Part of a small language model's weights.
Size: width 64, 2 heads of 32 (1 for keys and values), 4.02M parameters.
Architecture: LayerNorm before each block, attention and MLP in parallel.
Training: a variant of SOAP for these matrices, 155M tokens, 4715 steps.
Each number is 200 + 20 x the weight over its row's rms, rounded and kept within 0 to 999. Layers, rows and columns count from 0. The size before them is the row's rms in percent of the matrix's.

# q: layer 3 attention query, 64x64, rms 0.0706, rows 0-63, columns 0-63
# k: layer 3 attention key, 32x64, rms 0.0703, rows 0-31, columns 0-63
# v: layer 3 attention value, 32x64, rms 0.0725, rows 0-2, columns 0-63
# o: layer 3 attention output (transposed), 64x64, rms 0.0877, rows 0-2,32-34, columns 0-63
q0,083,223,199,197,222,218,206,188,231,233,211,211,185,172,206,187,175,197,191,236,195,211,224,207,217,217,226,177,188,222,192,199,206,225,206,214,204,212,197,189,226,226,219,253,214,197,208,210,201,209,186,218,202,197,149,161,216,210,185,202,211,210,249,218,231
q32,078,187,215,175,187,212,206,206,194,212,224,200,231,215,220,214,172,220,189,207,221,190,236,204,169,255,204,204,203,223,199,196,176,183,194,207,189,217,219,180,222,251,186,177,178,225,201,206,155,196,184,199,222,180,180,177,191,211,229,219,206,214,187,231,202
k0,097,178,207,189,188,193,166,186,166,185,229,205,144,193,178,196,191,202,227,164,173,201,169,187,190,180,186,181,203,186,202,185,186,184,167,182,180,188,215,216,168,180,213,194,193,174,182,201,183,186,226,192,193,193,198,203,223,183,168,199,214,202,151,197,172
q1,102,188,221,192,214,179,199,207,203,171,197,197,216,163,201,200,190,210,244,182,213,195,193,153,185,198,186,206,196,166,172,200,201,189,201,183,185,187,205,228,182,135,193,175,215,218,179,203,183,212,231,183,184,178,214,205,214,202,191,207,213,243,169,182,181
q33,077,171,202,198,185,211,218,212,173,186,191,184,176,178,193,159,197,220,203,210,248,198,150,234,181,192,190,210,196,190,188,191,194,176,171,193,202,183,195,191,170,161,214,209,195,187,194,171,198,218,187,158,212,229,208,239,208,206,196,209,204,173,229,187,196
k1,097,194,184,212,163,197,217,170,201,207,187,204,159,195,197,180,158,191,186,208,213,185,198,201,225,162,180,177,179,212,194,196,160,221,172,211,226,220,199,202,189,181,203,185,215,223,198,197,204,183,216,183,226,187,218,220,168,244,194,200,152,223,207,182,202
q2,100,187,200,225,194,203,227,183,172,178,188,224,202,217,230,218,219,200,236,182,181,223,175,181,184,204,176,186,213,199,171,187,168,179,219,201,189,195,192,241,174,179,209,182,233,193,190,154,217,197,238,213,224,216,229,184,211,227,191,186,197,198,179,188,195
q34,110,192,219,166,209,219,207,180,221,161,205,205,148,203,145,206,193,200,241,228,208,204,175,202,217,208,205,196,199,204,192,199,163,210,177,195,207,199,217,217,189,184,213,199,191,194,184,201,202,195,210,198,219,186,230,197,207,188,175,159,172,203,169,155,211
k2,113,216,216,178,162,211,222,217,220,213,203,190,213,178,162,220,152,224,164,189,231,182,179,182,209,174,218,214,175,187,200,196,190,205,215,237,191,219,197,227,225,191,170,179,202,187,216,165,181,186,235,203,172,192,221,193,197,204,191,192,194,209,223,195,189
q3,094,183,196,240,183,198,202,188,183,216,156,220,227,182,236,199,170,216,209,216,185,197,206,212,200,207,216,192,199,172,191,178,157,185,222,171,193,182,181,198,205,175,206,208,229,180,200,198,191,170,232,174,220,228,198,158,222,218,200,222,187,220,208,180,185
q35,106,197,235,165,197,209,181,188,223,153,222,218,184,189,190,189,205,213,211,181,189,198,200,216,212,247,209,212,213,239,221,179,220,216,173,194,208,221,202,223,186,204,173,232,203,205,163,203,212,204,206,172,195,217,195,223,220,197,210,239,202,196,152,214,194
k3,102,203,191,216,220,188,225,185,216,238,194,189,210,185,196,205,207,196,182,204,229,213,191,212,168,183,190,225,192,192,197,237,246,229,222,179,184,180,218,151,197,174,194,197,233,197,201,193,157,225,228,196,168,226,196,214,183,193,213,194,205,207,165,188,192
q4,106,250,236,177,233,239,198,199,211,207,207,203,204,213,215,221,188,201,201,197,197,202,243,221,204,168,209,233,211,207,205,226,194,206,209,194,211,193,188,166,230,208,218,208,159,193,198,209,233,205,168,220,177,208,207,184,217,202,210,159,233,214,198,214,183
q36,113,181,227,194,215,216,178,210,212,203,247,194,243,206,226,211,213,177,217,191,203,199,199,206,192,214,194,193,177,218,168,134,202,201,199,223,165,190,177,224,216,183,194,214,180,208,226,239,207,190,206,219,209,220,176,184,193,186,226,200,216,205,175,221,216
k4,105,215,216,214,225,204,170,196,170,221,227,196,218,184,186,210,206,188,219,195,209,219,223,203,213,219,220,184,247,228,204,171,225,181,235,189,215,207,195,194,199,218,197,200,211,191,234,184,209,238,198,200,174,221,167,188,201,157,243,178,225,206,194,196,179
q5,093,165,202,194,173,221,222,202,183,168,223,232,194,232,199,214,197,201,215,182,205,181,204,210,181,212,209,193,150,215,191,233,204,235,193,151,190,179,204,211,199,173,217,177,181,171,194,204,167,184,227,205,215,184,203,205,238,193,186,216,190,210,183,179,178
q37,098,179,185,166,210,185,193,202,249,176,180,177,171,200,214,206,223,229,191,197,196,196,221,202,178,186,183,185,210,218,230,229,189,213,185,210,164,205,197,224,189,164,213,172,205,228,198,203,213,206,218,233,216,210,214,157,188,176,169,181,196,209,213,179,176
k5,092,192,174,188,213,198,195,211,204,232,188,190,200,186,189,193,144,194,169,212,233,214,171,219,232,198,225,186,182,174,183,183,194,184,195,224,188,242,184,192,211,202,214,226,198,207,197,174,163,174,230,222,202,215,239,219,211,204,189,216,175,223,210,217,204
q6,102,202,202,215,200,195,190,199,241,196,231,160,225,194,193,168,187,211,210,233,248,176,216,211,195,206,203,245,191,175,188,197,206,188,194,206,212,183,177,196,219,165,232,189,192,219,228,210,193,196,189,200,195,177,203,162,169,190,180,210,188,200,201,245,183
q38,091,251,202,181,159,188,205,186,207,190,182,197,167,226,197,206,230,201,249,198,205,208,206,187,204,197,213,199,164,224,194,210,240,230,194,210,188,208,192,209,197,165,221,190,221,182,191,183,245,216,181,224,210,204,177,200,205,171,203,196,219,184,216,230,208
k6,096,153,188,206,211,210,182,209,186,218,182,215,219,196,191,190,210,196,201,202,204,197,242,197,209,205,215,224,233,175,205,204,197,189,238,158,205,198,172,186,196,181,184,201,185,157,181,207,182,205,152,175,154,227,196,189,207,186,246,206,198,207,196,210,199
q7,117,183,204,217,211,225,201,223,200,209,178,206,206,188,197,203,242,188,191,206,211,197,232,215,183,186,217,204,234,196,195,227,218,213,200,203,199,173,168,151,226,217,196,222,206,211,228,229,226,204,180,198,206,193,180,210,194,180,254,185,227,201,196,231,244
q39,116,177,200,223,239,202,227,206,168,256,189,186,222,191,209,211,240,204,159,200,224,202,259,207,199,184,193,226,229,194,195,187,207,201,216,196,194,210,190,190,208,214,199,212,205,215,190,227,193,222,170,213,191,214,172,211,191,160,209,209,223,189,197,213,203
k7,102,229,209,185,225,218,187,217,202,218,198,220,213,179,220,197,215,192,212,217,198,219,228,197,194,202,216,213,205,174,186,191,226,178,197,166,193,169,203,168,195,210,176,202,198,192,228,250,203,205,161,233,173,209,162,187,202,162,220,217,208,181,208,204,242
q8,099,193,219,212,232,220,225,216,193,199,185,227,233,219,192,174,199,176,202,224,200,174,199,220,173,182,155,190,225,179,193,193,181,188,201,166,219,223,216,177,216,184,214,184,234,194,198,184,200,179,233,168,165,186,159,202,207,210,203,206,188,208,182,227,186
q40,089,189,212,166,250,184,179,182,211,210,205,236,240,173,201,204,192,168,201,206,209,215,170,246,219,206,217,187,203,217,206,178,161,202,185,229,184,182,227,202,183,203,173,205,165,201,181,179,200,188,212,168,225,185,203,187,186,200,209,201,201,190,186,171,197
k8,115,215,218,201,202,200,165,201,185,193,204,187,210,214,230,215,227,217,195,195,189,210,209,177,221,224,225,217,216,187,195,191,241,184,195,210,182,210,177,178,205,215,197,205,193,195,166,211,203,263,205,216,201,237,160,165,194,168,208,184,220,176,193,240,196
q9,084,169,219,195,167,184,244,175,189,184,181,185,210,186,203,190,203,171,186,205,207,177,212,196,210,237,208,215,207,197,194,231,204,188,157,212,196,177,193,193,183,177,204,159,193,229,194,173,209,235,203,217,177,232,230,226,195,237,198,195,179,212,191,176,206
q41,112,204,190,184,222,205,220,191,227,205,203,158,208,201,189,184,208,217,199,171,183,164,183,208,155,200,227,160,152,205,183,199,190,215,160,237,196,193,198,218,179,189,207,206,209,213,206,215,163,199,234,223,230,186,213,204,180,194,201,205,196,169,208,194,179
k9,100,184,247,206,197,201,186,211,179,199,180,219,173,211,204,190,211,190,198,197,179,221,220,171,219,192,182,201,208,204,175,195,181,191,209,169,161,197,195,194,202,219,206,187,219,186,275,204,221,244,196,159,175,218,193,210,206,189,183,181,200,206,215,223,187
q10,106,161,161,204,195,211,203,205,210,188,192,222,184,206,200,204,202,202,214,195,197,182,211,165,193,171,214,204,228,204,200,220,176,213,174,179,209,174,255,180,221,183,214,205,206,215,254,195,172,198,204,176,219,165,234,212,202,233,183,221,192,211,200,175,210
q42,092,172,217,203,162,210,170,201,217,201,201,208,170,229,200,189,216,213,182,258,181,197,161,182,214,206,217,224,168,222,203,221,204,196,233,218,243,175,190,207,209,181,210,206,199,208,176,199,172,204,211,186,208,206,223,234,215,199,179,167,199,197,204,188,182
k10,108,187,174,199,219,200,197,204,197,205,212,181,256,179,228,202,224,176,232,205,201,217,199,198,203,232,198,193,205,186,160,190,211,199,196,187,203,178,215,188,186,199,210,203,222,202,204,223,207,213,164,223,186,176,129,211,184,171,199,185,218,173,231,193,213
q11,101,195,168,167,217,227,234,210,207,194,200,183,206,218,192,195,187,198,206,217,209,211,240,198,178,227,214,219,176,198,182,176,241,193,201,213,222,187,230,156,210,222,198,211,193,186,190,235,173,213,199,190,170,188,197,248,222,190,168,169,209,211,207,188,205
q43,091,184,182,223,213,177,168,175,215,201,194,224,199,193,163,211,201,183,228,166,212,192,196,214,218,205,180,180,198,201,179,244,213,206,196,169,189,182,179,250,179,214,196,226,206,192,159,213,193,193,189,212,195,177,189,218,209,200,163,189,170,208,224,237,204
k11,088,186,193,204,224,193,225,205,191,186,193,205,197,202,188,201,185,206,177,216,191,178,215,202,201,195,216,223,173,177,197,193,137,226,186,207,195,209,187,192,197,188,249,191,225,233,197,191,169,230,183,211,196,215,241,219,210,210,212,202,148,200,168,188,233
q12,106,185,221,183,172,181,222,197,205,182,216,202,174,188,214,200,201,207,184,216,192,194,251,221,222,229,201,201,193,213,183,188,153,194,178,219,188,195,187,202,232,225,163,194,233,195,182,173,177,207,182,208,201,161,190,185,179,224,228,215,219,203,201,215,161
q44,101,223,189,194,205,199,172,176,170,198,173,164,193,201,207,185,231,175,178,215,201,223,191,189,166,181,181,241,211,222,183,209,201,195,170,224,218,192,232,213,207,221,203,207,197,228,197,219,243,199,201,206,168,202,233,194,230,215,216,166,183,207,218,224,198
k12,097,201,211,156,238,198,196,230,195,183,212,232,200,224,200,201,220,217,233,183,249,171,236,212,205,168,204,194,227,176,192,206,188,214,215,225,179,178,166,207,209,200,220,204,203,187,198,217,204,180,204,191,174,216,155,209,188,204,180,203,188,177,193,224,186
q13,092,188,209,199,211,168,193,208,206,173,232,184,178,176,182,196,175,198,181,244,200,215,220,205,199,248,185,196,186,209,216,228,189,230,199,194,181,169,217,190,221,216,181,212,182,197,212,170,204,206,143,202,172,215,206,170,196,221,197,180,175,184,215,219,218
q45,117,209,201,214,207,220,188,217,212,206,212,184,207,220,267,200,220,170,202,181,196,216,219,152,224,232,208,218,216,176,210,173,210,182,207,189,199,197,194,182,196,215,225,186,171,223,193,194,200,214,196,174,183,196,180,167,214,219,208,243,205,155,199,193,198
k13,114,195,216,183,187,200,202,190,221,196,214,184,178,152,153,187,168,192,200,187,215,188,161,193,207,198,195,216,192,209,208,212,193,206,205,193,204,208,194,237,187,180,178,197,220,213,179,160,221,185,231,212,192,194,217,239,217,222,171,177,173,246,220,199,181
q14,108,218,225,200,212,205,173,212,200,216,217,185,223,172,177,181,224,194,221,205,225,199,203,206,210,238,216,194,201,193,199,210,223,176,177,193,231,176,193,195,183,218,196,228,185,159,215,201,199,213,207,223,208,202,153,162,202,179,215,153,212,184,228,236,185
q46,099,189,187,195,191,218,189,202,172,182,219,180,237,198,201,240,208,200,161,221,196,180,218,192,188,207,184,213,156,216,165,198,187,221,202,179,204,209,178,181,213,233,180,173,201,216,188,182,204,201,200,235,146,213,169,207,174,179,208,176,198,198,187,210,175
k14,095,174,200,187,182,204,212,185,211,201,212,216,195,225,194,215,186,181,210,205,197,231,178,188,206,204,177,155,202,214,174,188,196,210,159,228,226,189,189,224,206,171,196,205,218,186,205,153,179,185,228,192,187,189,226,211,201,255,195,204,163,218,194,165,184
q15,091,164,220,205,183,206,200,175,227,201,214,198,217,190,192,215,165,200,208,218,190,172,186,201,184,206,196,215,168,191,224,241,205,186,214,167,202,169,179,207,179,208,148,196,168,221,216,218,182,200,194,179,209,216,189,177,193,174,176,188,248,224,214,203,219
q47,100,189,213,202,228,208,197,194,227,187,206,197,166,232,214,193,182,210,184,186,219,206,180,199,209,178,181,203,191,266,179,227,176,235,201,148,206,188,226,183,215,249,200,178,200,206,173,238,187,175,190,201,203,202,199,197,200,220,209,207,215,203,188,191,203
k15,086,231,201,204,199,208,185,191,193,193,184,200,208,181,213,231,215,204,197,213,195,174,217,225,194,195,206,172,187,225,185,208,240,216,216,204,229,252,198,222,197,180,241,217,212,175,185,213,194,201,187,173,212,193,212,221,246,243,166,208,209,171,227,196,198
q16,132,216,207,189,219,200,187,193,220,201,209,206,183,191,175,172,168,184,185,244,218,233,212,223,215,213,213,204,208,221,217,229,216,200,193,204,224,179,195,172,214,235,173,216,186,186,209,223,191,208,158,181,204,178,170,178,189,196,195,171,187,170,251,209,205
q48,106,185,227,203,186,184,207,193,186,207,232,221,233,204,206,205,187,206,196,183,209,190,265,189,198,232,215,189,189,193,185,180,183,213,218,204,187,211,188,200,229,235,155,177,190,217,210,214,185,183,184,211,196,213,160,179,180,198,226,196,226,245,199,223,196
k16,127,212,181,199,214,209,196,201,213,215,187,194,239,205,264,195,238,176,210,211,192,203,232,187,207,218,208,198,212,204,200,223,211,221,202,201,183,210,203,207,185,245,197,228,223,195,192,233,203,232,171,207,173,218,181,156,200,190,189,194,237,188,231,199,200
q17,070,178,181,161,218,247,208,211,203,196,222,208,180,189,204,211,184,184,231,217,200,216,202,206,217,196,188,181,196,201,218,231,224,184,256,169,201,203,170,202,238,220,170,197,171,213,207,229,200,198,190,182,169,169,195,191,213,200,188,181,207,183,218,186,222
q49,077,184,215,254,205,210,178,205,184,211,235,185,185,195,187,162,204,209,149,183,231,193,196,223,206,187,209,228,206,162,194,193,214,176,206,209,204,213,205,181,178,185,184,191,213,190,226,200,201,194,216,237,223,213,182,240,193,167,228,200,190,207,229,191,204
k17,095,214,226,183,151,202,202,195,162,183,195,219,201,188,185,211,164,203,236,187,225,205,178,200,174,205,190,217,162,197,188,207,216,211,216,211,197,183,208,247,213,157,217,161,201,181,206,200,227,181,203,168,186,195,201,200,222,211,192,200,205,242,186,218,204
q18,091,221,173,198,213,225,179,224,197,225,195,189,210,225,211,181,234,203,155,197,182,203,215,234,160,179,174,213,216,176,217,197,204,228,182,200,218,201,190,183,193,195,226,220,201,213,233,207,183,189,218,213,235,220,239,220,170,191,234,187,180,209,191,190,207
q50,083,204,175,173,217,196,208,175,212,188,170,187,179,185,166,184,203,190,153,183,180,181,230,232,187,155,175,211,213,190,208,240,223,223,205,183,169,192,213,215,189,194,209,222,209,217,207,198,208,184,204,235,213,189,229,208,193,185,165,181,182,214,187,190,217
k18,089,202,178,205,196,188,204,182,231,216,183,184,165,239,186,230,161,235,180,204,210,187,171,189,200,201,211,191,185,197,215,212,161,192,209,226,194,220,187,222,208,178,179,204,196,164,205,196,199,161,221,202,198,196,227,206,235,234,220,235,183,182,214,180,195
q19,115,217,194,174,228,248,213,212,228,189,198,189,199,234,192,179,192,229,241,194,215,220,196,185,231,213,202,203,164,209,225,201,199,196,177,189,233,222,183,173,164,225,183,201,175,203,196,200,160,211,180,207,165,187,203,190,190,225,214,173,188,204,209,203,185
q51,101,179,199,193,180,219,193,178,201,212,180,238,204,189,176,209,187,195,242,164,209,156,208,204,218,185,199,191,180,215,180,174,194,205,181,217,210,221,189,229,199,173,184,220,233,187,198,216,215,207,237,140,183,206,213,189,217,200,166,196,217,204,217,200,181
k19,093,191,183,220,161,212,214,198,209,196,214,213,224,206,183,170,217,197,198,184,198,203,205,174,193,193,208,213,200,190,174,187,218,246,210,187,182,197,192,192,181,171,225,196,170,223,162,136,220,223,220,190,162,196,223,226,176,190,195,211,189,215,206,212,224
q20,100,245,187,217,216,218,215,232,237,229,203,192,239,200,219,159,220,193,236,212,228,214,200,200,197,190,189,168,196,194,213,207,177,182,219,202,207,208,187,184,180,213,216,220,196,218,185,224,212,193,173,176,212,179,207,175,161,223,194,205,192,172,233,212,194
q52,099,238,197,242,185,202,180,204,171,213,185,192,213,217,203,208,208,173,196,217,196,197,202,210,219,222,234,211,192,199,189,205,145,204,218,218,219,192,206,183,233,238,181,201,225,185,186,182,196,215,207,168,226,188,199,172,208,173,210,225,188,224,212,236,166
k20,097,175,207,178,193,186,184,184,178,180,239,196,173,206,218,182,211,189,208,182,172,222,180,199,253,211,222,182,228,207,181,184,189,197,210,202,169,193,221,212,205,208,215,212,169,206,167,203,217,187,203,230,243,191,195,223,233,207,220,193,239,216,173,211,202
q21,099,205,194,187,183,183,205,232,221,185,226,202,237,196,170,220,209,196,198,194,183,155,214,208,227,187,182,204,170,228,166,210,221,196,224,211,179,252,225,198,170,186,218,208,192,194,209,187,185,182,219,181,235,221,222,211,212,180,226,213,185,207,192,219,217
q53,117,192,185,203,195,174,187,178,200,171,247,196,168,199,207,203,213,198,196,189,208,188,149,215,197,199,201,181,183,165,214,207,173,199,181,208,196,214,190,214,204,154,188,185,187,180,201,198,184,185,226,205,237,168,216,202,243,194,166,215,199,233,170,183,186
k21,086,186,160,182,176,184,199,229,235,191,198,195,202,190,196,168,215,192,210,194,200,173,213,198,224,223,217,230,196,204,208,174,181,196,226,198,205,217,205,243,245,212,184,179,231,221,210,238,199,172,198,222,207,238,216,176,206,218,216,198,206,207,204,168,223
q22,091,229,184,191,245,166,201,210,223,216,172,199,212,204,212,203,198,192,182,178,205,217,254,217,186,216,181,179,223,234,225,216,223,217,179,215,203,209,198,198,184,202,184,165,218,201,223,195,186,231,184,207,211,203,207,194,214,167,213,148,195,187,218,218,217
q54,106,216,202,146,213,210,170,194,195,195,243,166,240,192,201,168,194,190,167,186,219,169,207,225,179,183,203,204,220,197,201,197,217,177,177,181,186,204,221,173,193,197,230,196,205,227,185,213,221,229,176,200,223,203,210,205,193,178,206,196,171,238,217,209,206
k22,107,191,207,211,192,166,231,226,201,221,181,217,173,218,174,235,175,213,185,236,223,207,234,210,212,221,223,183,214,212,202,227,181,208,197,198,208,194,172,205,244,194,199,197,173,196,241,199,220,167,222,202,218,225,170,225,196,182,199,215,215,211,190,184,217
q23,067,172,164,174,235,223,225,181,213,229,179,233,188,183,196,201,195,178,171,202,193,223,173,248,177,193,199,199,226,189,203,202,213,179,211,194,204,198,222,178,194,210,226,213,205,222,216,175,194,173,209,190,170,161,175,212,201,225,190,206,226,180,210,178,188
q55,088,218,225,181,205,171,199,197,194,210,192,215,211,181,189,199,195,205,150,192,175,189,202,223,185,178,237,212,237,234,196,184,154,192,189,219,172,208,221,197,223,220,183,159,185,194,227,209,199,178,222,221,224,217,199,205,210,204,199,232,207,163,207,181,183
k23,109,175,202,233,176,217,195,199,222,177,178,187,167,230,191,222,159,225,227,179,219,197,160,206,216,192,183,183,174,196,194,189,201,185,176,195,230,218,209,220,204,193,222,174,206,195,197,193,219,211,241,201,218,200,241,216,199,247,180,213,195,197,206,213,213
q24,110,214,207,158,197,221,227,170,198,209,196,238,201,176,192,226,206,185,225,243,214,250,218,235,218,249,212,220,223,192,224,175,194,213,211,199,216,191,182,220,201,227,193,193,211,181,187,191,199,198,193,209,179,209,168,196,201,219,211,188,224,211,190,208,217
q56,100,251,214,191,186,188,194,175,191,203,190,186,224,205,194,211,218,217,210,217,191,193,177,181,161,200,250,216,220,176,185,183,193,202,214,210,207,197,172,190,207,216,190,188,172,165,216,234,249,215,174,207,183,227,170,183,207,183,221,209,208,190,200,231,199
k24,087,144,218,191,208,217,161,240,173,211,248,182,220,247,232,217,219,196,233,209,220,172,208,195,197,213,175,209,208,199,215,206,202,203,205,212,162,222,205,198,203,179,191,172,183,197,203,181,192,194,191,206,161,204,188,198,191,177,191,195,208,195,206,215,194
q25,096,200,227,138,203,195,221,183,200,207,170,191,195,199,194,221,211,202,172,194,219,208,158,208,183,212,204,199,202,213,154,197,229,151,227,216,189,199,202,169,182,200,228,195,194,184,187,203,159,206,175,189,202,189,197,219,212,207,184,202,233,197,226,200,174
q57,102,216,235,210,163,207,227,218,174,176,179,213,192,165,205,186,183,226,184,199,180,201,203,199,232,223,202,213,232,219,193,180,234,208,176,182,215,186,189,214,201,214,184,204,206,206,212,208,226,197,219,184,237,179,230,159,216,219,231,205,229,166,201,210,206
k25,102,204,174,193,221,193,193,191,217,212,199,189,218,215,220,223,230,208,239,185,180,211,231,209,197,191,179,197,202,200,203,181,208,194,220,200,197,198,197,179,197,203,211,184,233,216,167,232,221,218,189,187,196,223,180,202,188,125,198,199,231,205,195,258,201
q26,101,207,194,254,221,190,189,200,205,228,222,204,193,205,224,191,189,220,175,223,213,223,181,195,224,206,198,183,211,197,173,220,239,216,201,179,203,208,201,182,206,200,203,197,241,241,180,231,213,163,197,160,192,197,190,198,187,202,218,197,166,182,197,240,175
q58,103,239,203,201,218,227,210,225,212,200,172,203,184,183,213,199,175,213,188,182,190,186,206,202,183,197,226,230,225,200,175,190,174,183,193,237,214,195,155,205,189,217,197,171,187,194,203,186,213,236,234,229,177,196,172,211,218,180,194,170,230,162,202,188,222
k26,093,214,218,188,149,216,176,173,177,231,203,204,205,231,208,213,234,189,185,185,214,217,190,181,200,197,195,239,199,161,195,223,227,207,175,207,198,197,221,215,192,239,227,189,222,172,172,220,203,194,168,214,188,194,214,206,177,171,211,202,183,223,220,207,184
q27,120,213,228,167,178,209,235,167,217,199,174,189,221,234,186,199,191,202,229,190,215,191,197,241,186,198,229,215,220,174,198,179,218,176,208,177,201,216,198,212,195,223,166,195,219,175,176,182,209,213,216,146,180,203,192,189,196,210,206,214,216,196,195,236,224
q59,085,184,217,154,183,194,211,186,222,194,215,162,211,192,220,219,175,171,238,197,183,192,206,228,215,204,201,208,213,171,218,222,224,175,218,204,212,176,231,205,178,173,212,205,197,204,233,209,197,183,182,196,202,228,188,216,206,205,152,191,245,191,191,198,226
k27,099,224,165,203,211,215,189,230,202,192,189,195,203,233,158,177,208,225,192,180,210,199,196,198,189,208,240,177,179,215,182,190,208,192,220,223,153,229,217,189,211,181,206,204,193,159,180,189,201,222,222,194,208,203,206,189,187,167,236,239,187,223,216,199,224
q28,121,232,202,217,210,193,203,207,183,177,201,191,202,217,175,243,173,198,212,198,181,176,193,203,164,228,201,217,175,211,193,203,195,221,200,175,182,202,184,265,196,180,198,177,222,204,193,158,165,183,216,212,175,204,220,195,176,199,192,212,211,203,152,193,197
q60,112,197,148,220,187,203,207,192,206,182,239,193,191,180,200,186,186,192,218,224,205,159,201,211,233,220,216,200,170,197,183,245,202,211,185,175,217,222,177,217,186,179,195,206,200,175,198,188,189,201,193,177,174,174,219,192,224,222,185,195,183,244,203,163,187
k28,110,208,213,177,235,161,176,208,229,198,185,210,228,230,214,212,240,190,213,249,173,183,235,213,191,227,219,170,232,202,215,189,212,235,198,203,187,192,196,189,207,220,174,215,201,188,201,200,222,225,174,212,167,212,198,200,203,209,188,177,212,208,190,175,201
q29,104,244,195,208,223,219,215,202,196,225,168,181,194,170,160,208,191,206,207,231,203,212,196,175,197,188,206,208,176,197,194,241,139,191,233,196,210,201,179,181,175,198,211,160,199,183,194,197,192,189,204,231,194,195,186,192,204,194,205,179,178,173,219,171,179
q61,095,180,227,196,175,212,204,217,150,204,197,207,183,210,180,208,185,228,222,185,173,166,215,216,196,192,213,191,214,227,192,212,195,203,225,194,215,222,209,213,231,201,169,185,167,226,187,180,182,180,226,230,223,179,228,184,210,186,191,169,224,231,200,229,184
k29,090,192,174,213,209,185,185,191,165,198,196,187,243,190,243,208,200,155,226,202,220,233,209,179,194,184,210,158,199,184,184,224,185,207,209,170,207,171,195,209,167,197,170,215,190,188,197,222,212,209,192,183,244,199,227,207,182,214,194,224,222,200,173,203,202
q30,092,225,223,208,209,151,229,226,206,199,233,166,173,176,218,174,194,193,222,188,195,194,190,193,222,204,208,212,180,230,199,185,209,214,176,210,203,208,157,187,226,188,188,198,222,221,187,193,177,191,222,210,185,203,247,190,211,200,243,215,196,204,194,167,222
q62,092,197,183,192,204,175,235,214,182,198,206,225,188,208,139,234,172,172,186,227,227,247,196,211,194,190,202,187,175,195,218,200,175,206,211,191,200,188,192,190,177,194,193,223,232,189,203,173,224,206,186,193,193,240,205,223,183,194,204,200,197,182,245,182,204
k30,092,210,213,171,209,196,223,224,207,196,223,219,189,197,194,217,242,185,209,167,148,215,225,187,199,181,191,178,234,171,192,235,219,181,188,199,201,195,195,178,213,204,223,209,165,203,184,191,153,193,188,223,171,199,207,201,206,203,230,200,226,184,213,184,229
q31,104,193,233,171,227,189,202,225,207,183,195,188,162,220,214,185,218,208,196,169,181,216,198,165,219,223,207,190,202,184,233,211,200,172,235,198,194,188,224,170,186,205,208,202,200,199,191,227,220,202,228,229,210,185,219,230,213,181,181,213,188,253,166,193,206
q63,098,216,186,204,183,212,229,183,208,188,160,182,201,214,214,235,203,177,189,183,200,183,197,222,188,153,176,252,196,226,184,182,220,182,217,200,190,187,197,192,156,199,198,216,181,187,203,188,227,212,189,198,220,196,200,178,227,229,182,205,194,180,218,152,210
k31,099,191,203,168,205,245,174,211,185,217,200,214,195,205,192,191,209,211,191,188,204,205,247,220,214,202,201,180,195,191,157,213,220,207,201,199,226,225,221,177,176,227,213,193,180,224,170,209,226,192,181,209,178,201,163,196,184,172,225,185,205,189,184,242,240
v0,091,209,190,208,187,210,181,200,197,203,223,227,173,158,241,213,207,172,214,189,204,181,182,197,210,200,210,180,204,208,219,176,242,182,170,178,158,206,201,213,213,171,229,218,179,211,227,198,208,223,204,182,220,186,221,165,237,192,180,195,214,200,224,225,210
o0,082,198,174,208,218,182,176,214,216,182,206,213,165,199,198,223,198,202,167,194,173,208,189,211,210,172,202,187,186,220,169,205,195,163,258,207,230,185,217,208,220,206,226,208,204,163,175,206,213,184,201,199,195,165,194,186,204,201,206,218,199,206,261,187,180
o32,101,203,219,206,198,212,224,217,155,193,218,212,185,215,254,195,194,210,235,206,242,188,186,186,211,188,202,203,190,229,176,174,218,187,205,155,177,212,220,165,187,183,178,241,189,201,199,175,196,194,229,186,219,199,233,199,202,178,198,197,199,173,200,211,202
v1,097,215,186,183,203,174,182,192,219,202,192,226,185,199,213,230,206,180,194,207,175,233,215,231,207,186,202,201,194,233,200,214,223,231,224,227,168,224,188,190,217,201,143,207,177,237,198,189,226,163,215,172,179,211,210,183,188,209,196,188,193,187,178,212,232
o1,092,213,201,208,166,244,198,180,180,219,174,197,189,198,162,165,232,236,183,212,216,200,218,162,229,194,209,203,175,201,192,183,208,201,232,232,225,185,179,188,199,182,200,183,249,218,213,185,230,185,211,201,174,202,184,178,188,204,198,211,193,184,215,210,210
o33,113,224,206,210,204,192,209,218,228,151,234,187,185,172,232,229,177,176,169,202,191,217,157,224,189,190,201,194,198,237,238,220,212,223,198,171,215,205,207,224,208,195,195,218,181,197,209,230,184,183,182,200,217,221,192,186,167,188,175,216,221,197,196,202,183
v2,107,228,204,221,199,192,213,191,178,218,207,181,171,211,223,236,216,183,211,197,175,207,191,171,146,174,166,174,199,191,206,227,235,263,216,209,188,183,187,194,192,197,204,199,183,200,207,206,177,191,231,199,202,194,186,201,180,185,206,206,226,195,175,173,215
o2,098,220,202,192,211,218,157,194,206,221,175,188,220,187,224,194,228,160,186,211,186,207,212,187,229,227,198,173,177,235,194,234,179,230,195,222,194,194,205,194,200,201,155,174,239,230,193,174,209,202,215,166,178,176,200,186,191,184,199,194,171,203,204,199,189
o34,117,168,188,224,197,218,204,194,199,192,252,160,200,215,226,193,190,161,222,200,232,188,199,211,182,205,183,212,224,190,222,185,215,214,183,193,216,207,221,207,162,195,261,208,199,195,185,162,200,187,184,230,186,225,187,206,196,210,218,224,207,209,202,191,175